config.yaml
num_hidden_layers: 13
hidden_size: 96
num_attention_heads: 3
intermediate_size: 384
vocab_size: 2048
norm_eps: 1e-05
bias: "all"
init_std_o: 0.0648
optimizer: "soap_variant"
learning_rate: 0.00403
final_lr_fraction: 0.0
max_steps: 4643
Each number is 200 + 30 x the weight over its row's rms, rounded and kept within 0 to 999. Layers, rows and columns count from 0. The size before them is the row's rms in percent of the matrix's.

# down: layer 9 MLP down (transposed), 384x96, rms 0.22, rows 239-255, columns 0-95
# up: layer 9 MLP up, 384x96, rms 0.196, rows 240-255, columns 0-95
down239,131,189,229,220,238,173,191,205,186,193,137,202,135,238,153,188,138,194,197,221,215,147,165,203,201,157,197,187,239,236,190,176,222,210,250,144,240,194,226,169,189,205,179,198,286,195,221,210,219,187,230,205,150,242,245,161,210,245,217,179,223,263,231,173,203,221,210,170,157,195,215,200,227,156,166,204,175,170,186,203,200,199,200,190,206,191,166,205,166,182,218,235,205,265,156,207,193
up240,102,188,218,203,177,132,233,203,195,170,184,192,165,246,208,224,187,181,168,194,208,201,218,183,212,218,194,165,131,196,202,156,224,177,144,179,228,212,162,196,197,174,202,129,256,221,227,217,200,197,237,172,229,234,216,117,230,210,194,148,184,189,176,198,199,169,260,216,192,215,169,231,217,240,193,221,206,198,156,159,148,173,235,170,203,208,231,232,232,183,214,172,261,167,194,173,157
down240,097,177,212,180,217,212,188,163,152,216,181,204,230,205,174,256,166,198,146,224,242,206,212,182,183,229,208,183,217,236,244,184,234,192,192,214,197,204,164,166,215,197,170,214,158,232,212,206,188,227,181,164,193,223,200,170,183,245,124,193,177,208,213,228,193,222,138,200,203,148,189,167,176,202,201,170,285,229,201,158,268,163,176,240,205,183,233,221,177,192,190,209,231,238,196,288,234
up241,103,214,214,183,190,208,178,187,198,219,174,255,221,222,177,192,213,151,216,215,197,261,234,219,206,139,180,236,221,220,227,185,162,153,232,227,250,197,216,251,183,284,203,216,223,197,221,200,187,237,174,228,206,201,227,252,232,255,216,167,185,231,225,263,151,170,167,179,178,213,186,190,208,205,215,217,156,240,204,262,209,183,156,248,234,267,208,207,215,181,195,177,231,219,187,203,208
down241,105,282,136,179,170,207,263,137,137,231,228,165,173,234,187,252,236,199,174,191,185,173,156,215,205,182,174,211,218,178,263,238,190,240,136,178,218,173,168,209,229,173,165,228,203,214,211,203,193,215,209,220,215,166,228,188,228,191,183,227,194,196,247,195,201,224,198,192,175,218,213,174,179,192,221,223,213,250,181,277,170,227,199,202,173,220,189,184,186,248,216,215,223,207,185,209,149
up242,103,235,249,244,211,230,233,264,227,223,219,196,197,191,245,266,184,191,199,180,148,231,240,222,190,243,162,174,188,179,235,141,189,205,190,248,209,206,200,201,211,197,250,187,193,270,218,196,270,206,194,183,190,226,204,227,224,210,210,206,216,248,226,252,180,148,247,220,201,158,204,220,187,193,161,214,230,224,165,229,223,217,209,186,184,181,272,218,227,168,216,188,218,155,213,228,213
down242,110,172,161,250,176,277,177,212,196,204,200,192,234,203,175,176,236,188,256,246,178,190,225,187,195,234,224,170,199,187,250,220,208,206,205,235,217,204,196,208,226,178,216,194,232,248,172,204,216,212,185,209,201,191,200,224,237,167,201,213,155,123,213,238,213,136,238,175,219,222,190,179,213,220,192,216,217,193,236,222,179,177,193,193,164,161,163,132,206,221,126,196,190,110,161,228,197
up243,095,188,237,222,214,197,162,211,218,185,189,231,186,225,174,172,190,155,222,182,167,173,215,190,165,208,209,163,261,219,244,128,177,208,160,198,202,172,204,191,149,229,193,173,237,203,244,204,180,213,224,191,191,179,202,182,220,165,194,188,147,195,227,199,165,155,184,151,149,162,221,130,154,169,230,212,222,243,190,148,206,217,209,131,247,171,199,224,248,175,213,176,223,231,184,170,152
down243,108,220,224,208,190,186,226,186,219,200,166,218,209,212,204,161,202,189,247,166,183,187,163,215,243,241,210,257,173,148,185,170,218,166,179,210,141,188,134,176,132,185,183,243,211,200,221,184,181,204,200,215,258,151,266,178,147,135,165,185,192,235,211,264,180,198,187,192,182,238,208,212,212,226,130,170,192,171,163,196,184,214,174,235,161,226,189,183,210,225,179,166,203,222,203,203,222
up244,097,222,223,191,138,203,236,200,179,118,228,215,176,243,230,190,264,226,181,159,227,205,193,188,189,174,219,151,234,223,195,193,201,247,235,219,181,210,145,213,188,233,181,173,214,222,231,193,183,200,215,191,217,170,223,199,208,208,215,242,201,261,215,179,217,228,139,166,206,213,156,203,273,210,227,197,288,186,226,185,211,233,250,171,166,204,238,173,203,254,209,220,207,214,217,188,198
down244,096,215,167,162,203,199,223,133,187,188,206,200,197,190,185,163,173,181,209,264,193,176,174,173,166,166,275,184,186,174,211,205,213,179,187,239,210,240,142,180,275,200,129,199,194,194,184,208,223,251,188,225,199,195,152,255,169,225,241,168,181,194,171,230,205,236,208,225,166,217,201,229,155,227,158,184,161,191,179,237,188,218,181,168,224,211,206,170,220,170,168,284,197,196,186,213,195
up245,096,155,183,264,208,224,197,204,179,209,191,152,201,276,200,221,191,210,172,213,246,230,186,164,213,225,196,182,196,233,193,192,225,244,204,191,147,215,136,229,203,228,203,162,217,232,200,211,191,181,227,209,198,203,218,236,171,248,256,184,203,249,219,198,219,139,206,244,179,217,225,259,214,237,265,188,204,274,225,189,228,236,192,195,226,181,236,243,211,208,241,217,217,187,203,140,193
down245,093,150,160,171,158,230,182,191,176,176,232,165,195,190,235,153,226,181,188,232,162,253,193,211,253,232,204,194,200,235,204,187,195,186,181,272,251,236,204,211,224,176,192,178,189,188,234,233,219,220,194,217,229,224,159,201,149,229,197,164,206,173,153,216,169,198,186,190,164,136,233,194,246,140,186,207,286,179,212,200,211,188,185,211,202,145,263,202,227,226,209,202,191,167,210,169,211
up246,094,111,202,213,203,155,191,199,183,201,213,250,171,265,174,171,168,243,218,236,204,178,188,161,181,189,185,199,233,243,194,195,193,165,241,274,177,201,202,216,224,205,195,176,176,218,199,175,193,211,218,166,188,242,199,231,259,144,244,203,189,180,216,203,188,203,234,202,255,200,160,173,194,192,212,151,186,156,242,255,162,209,152,192,197,254,236,162,187,195,204,215,148,185,199,183,168
down246,099,180,180,233,212,208,199,235,163,193,147,244,230,214,167,224,198,173,198,187,212,171,186,222,266,178,239,236,195,184,204,177,244,200,254,174,247,131,202,202,244,139,289,232,197,193,211,205,195,156,204,163,229,241,178,221,215,190,169,221,230,180,192,228,242,263,192,224,217,167,211,216,211,207,236,167,221,170,245,197,230,161,237,224,212,214,216,193,186,193,196,169,222,186,203,192,265
up247,099,213,236,219,150,210,200,229,193,222,222,247,125,172,188,235,203,195,178,199,256,219,203,143,235,189,198,179,184,222,166,183,224,207,197,228,242,205,193,191,224,257,217,218,161,216,241,226,178,211,231,219,218,221,241,145,242,224,214,187,249,232,204,215,222,186,239,180,198,157,158,164,226,188,137,257,173,194,248,187,167,206,180,250,190,253,213,170,233,160,175,174,236,227,211,183,208
down247,098,216,190,117,156,167,166,241,179,203,247,250,183,198,160,199,201,221,199,191,170,173,234,226,136,200,231,189,239,208,195,196,224,187,142,205,180,251,194,209,202,187,226,165,235,200,202,217,183,214,234,203,224,239,188,229,221,220,229,222,167,227,241,209,178,183,175,186,242,209,263,169,163,220,198,143,186,187,203,213,178,176,129,151,246,246,231,231,205,252,194,217,178,188,207,239,188
up248,094,180,214,211,159,151,227,199,185,197,250,231,192,180,231,272,217,184,150,168,185,226,182,177,215,184,185,246,183,200,233,209,166,216,222,166,138,226,231,170,235,198,229,188,214,145,213,270,215,153,237,247,223,211,221,178,221,186,214,224,218,192,153,176,189,230,202,281,223,221,166,207,192,206,210,187,222,233,190,171,245,214,245,240,182,151,227,209,217,166,171,226,217,203,201,252,178
down248,094,159,205,197,185,185,183,180,181,173,171,211,214,266,204,189,160,158,217,196,230,163,208,180,199,235,176,184,234,203,151,151,224,226,190,195,229,242,214,191,117,156,199,192,181,216,192,194,181,220,176,225,223,137,205,190,207,268,217,202,154,177,205,180,225,169,217,192,252,188,164,230,198,194,155,238,203,164,219,231,114,189,163,192,215,217,187,149,174,234,230,197,160,189,169,146,182
up249,090,201,143,189,229,203,179,180,144,191,166,167,245,201,189,210,252,221,206,176,198,190,198,188,202,253,232,215,172,181,199,227,147,215,221,212,193,180,206,244,195,173,201,169,197,200,161,182,177,221,175,165,212,216,247,201,244,272,187,235,208,241,189,227,210,247,225,188,171,214,158,238,201,183,205,248,217,181,237,175,208,160,197,156,206,240,264,205,268,179,226,255,228,198,255,176,249
down249,104,161,168,197,215,168,194,207,286,212,189,222,235,157,211,174,135,196,169,208,211,190,195,151,226,237,233,206,144,222,185,196,178,228,218,192,195,150,234,228,213,183,228,233,207,200,193,204,207,156,153,147,157,190,182,206,188,204,200,165,213,172,276,207,178,201,128,222,164,275,185,186,223,168,157,215,212,192,198,199,203,145,137,183,216,206,212,219,191,236,189,194,197,202,248,195,204
up250,095,205,238,216,211,126,139,231,215,175,231,211,191,251,245,181,173,219,209,195,230,210,211,178,232,127,191,274,221,195,163,194,199,173,207,153,213,211,274,201,179,196,223,195,223,233,192,191,186,216,158,208,208,196,128,182,219,215,248,191,234,228,134,199,139,195,187,204,191,214,181,218,176,180,175,253,184,215,157,214,195,182,188,158,207,213,203,200,249,213,195,171,226,196,142,182,194
down250,092,250,214,216,145,225,242,150,196,201,185,228,183,211,221,185,206,191,226,178,195,195,147,194,182,205,176,147,253,206,209,223,198,152,194,231,215,226,108,170,201,207,231,243,171,160,170,173,221,225,196,266,205,180,218,225,156,151,146,245,165,181,228,178,223,180,249,213,217,213,197,221,244,240,213,163,223,187,270,219,189,164,202,209,173,192,172,186,175,200,206,216,188,195,212,211,252
up251,108,177,199,209,189,158,245,174,159,202,195,216,162,171,215,214,186,162,170,199,190,176,199,172,157,226,212,233,251,140,248,171,156,195,195,190,192,262,267,209,172,208,168,182,160,200,165,171,219,175,174,204,149,237,263,219,225,177,185,153,232,178,176,181,162,186,236,192,195,221,210,134,140,192,151,176,199,184,179,231,249,182,156,203,149,216,209,243,231,188,207,203,208,201,196,213,214
down251,125,190,192,172,223,179,184,216,248,212,150,212,165,191,244,246,218,223,223,130,197,262,217,192,256,143,213,198,202,219,178,198,185,179,184,203,180,178,219,198,128,220,242,174,217,170,176,173,186,231,155,217,186,181,192,178,197,241,195,209,222,189,182,150,233,214,228,240,251,215,226,251,152,190,207,208,183,172,185,250,266,258,213,211,201,211,202,187,202,156,224,220,165,207,246,168,163
up252,096,172,191,177,174,203,213,249,198,172,153,240,197,195,174,257,217,213,257,177,194,189,229,224,219,128,200,241,213,207,245,163,192,193,235,228,165,191,130,197,223,257,234,246,239,196,219,187,234,178,212,158,203,130,178,213,163,181,166,165,165,249,205,193,192,204,242,175,235,245,223,213,178,197,197,204,170,212,235,241,241,216,200,236,187,191,221,158,192,190,206,191,182,145,181,238,217
down252,092,212,206,198,203,185,174,196,200,210,210,239,216,217,217,151,197,164,194,220,244,207,156,189,164,237,193,141,218,209,158,201,135,272,183,168,182,232,288,235,203,158,201,171,208,143,232,186,161,228,174,160,234,214,181,201,175,224,238,214,220,165,221,174,253,182,194,222,194,184,183,163,236,197,220,173,204,167,165,206,185,189,204,129,194,243,229,215,224,213,209,215,229,213,165,137,211
up253,109,220,202,166,234,251,180,264,165,220,220,272,162,259,224,223,226,181,207,214,208,116,233,183,207,144,200,202,153,247,162,199,200,190,233,214,239,145,174,210,232,217,202,149,260,199,233,226,158,208,184,212,188,167,179,160,224,180,200,222,177,236,192,247,208,176,149,224,232,174,216,218,227,240,210,222,191,228,195,199,202,218,174,178,167,178,225,166,203,207,205,209,212,194,245,183,201
down253,117,231,201,262,215,229,182,205,194,223,223,197,157,196,239,219,157,182,196,235,144,226,191,213,216,178,248,128,179,256,163,223,236,191,190,195,172,193,163,185,199,159,205,215,187,175,198,222,150,266,189,156,201,171,168,189,137,178,197,244,161,252,253,219,190,207,224,217,216,196,224,257,281,198,211,183,229,203,218,205,209,251,177,172,203,232,242,212,214,178,207,220,217,221,190,190,192
up254,101,200,170,223,160,167,154,235,215,168,233,200,233,212,193,275,145,166,180,231,187,215,231,169,181,177,207,191,181,216,175,200,162,170,168,204,227,182,188,163,235,185,200,230,242,201,223,213,212,184,225,223,209,188,193,197,111,245,203,182,151,212,238,163,173,136,174,211,187,228,192,160,207,255,218,204,216,193,199,178,140,165,181,185,218,185,183,222,195,164,185,213,195,187,148,266,145
down254,100,258,179,229,139,231,212,176,225,236,194,234,195,159,262,189,164,230,184,163,176,219,201,191,210,227,255,162,174,175,227,185,162,176,178,185,164,196,199,223,215,197,228,201,265,199,230,200,187,235,178,195,249,143,261,234,159,202,155,204,184,258,224,197,211,213,168,257,177,186,184,203,153,188,180,187,220,219,178,167,225,226,211,149,218,182,230,225,189,218,200,197,234,186,230,144,169
up255,100,190,236,191,181,187,166,192,255,168,214,259,238,200,113,238,248,164,193,181,151,188,186,216,196,170,213,157,155,229,167,160,235,171,195,187,222,220,219,226,222,179,194,167,182,195,171,159,202,221,209,214,160,247,199,190,134,241,240,175,236,215,220,177,190,135,230,237,211,188,213,187,178,200,151,163,237,175,226,193,197,210,244,155,176,178,195,173,211,223,200,197,173,170,173,245,196
down255,104,203,209,224,202,238,195,242,226,196,171,176,223,173,211,235,249,210,120,286,155,185,197,214,187,172,199,204,183,188,209,210,240,144,173,213,216,264,206,224,204,169,230,228,220,223,204,178,191,185,234,199,227,197,197,196,215,213,234,213,177,217,233,154,214,176,259,170,143,204,158,168,191,205,198,161,138,176,210,209,199,208,244,159,229,216,184,208,183,223,170,280,163,240,175,199,179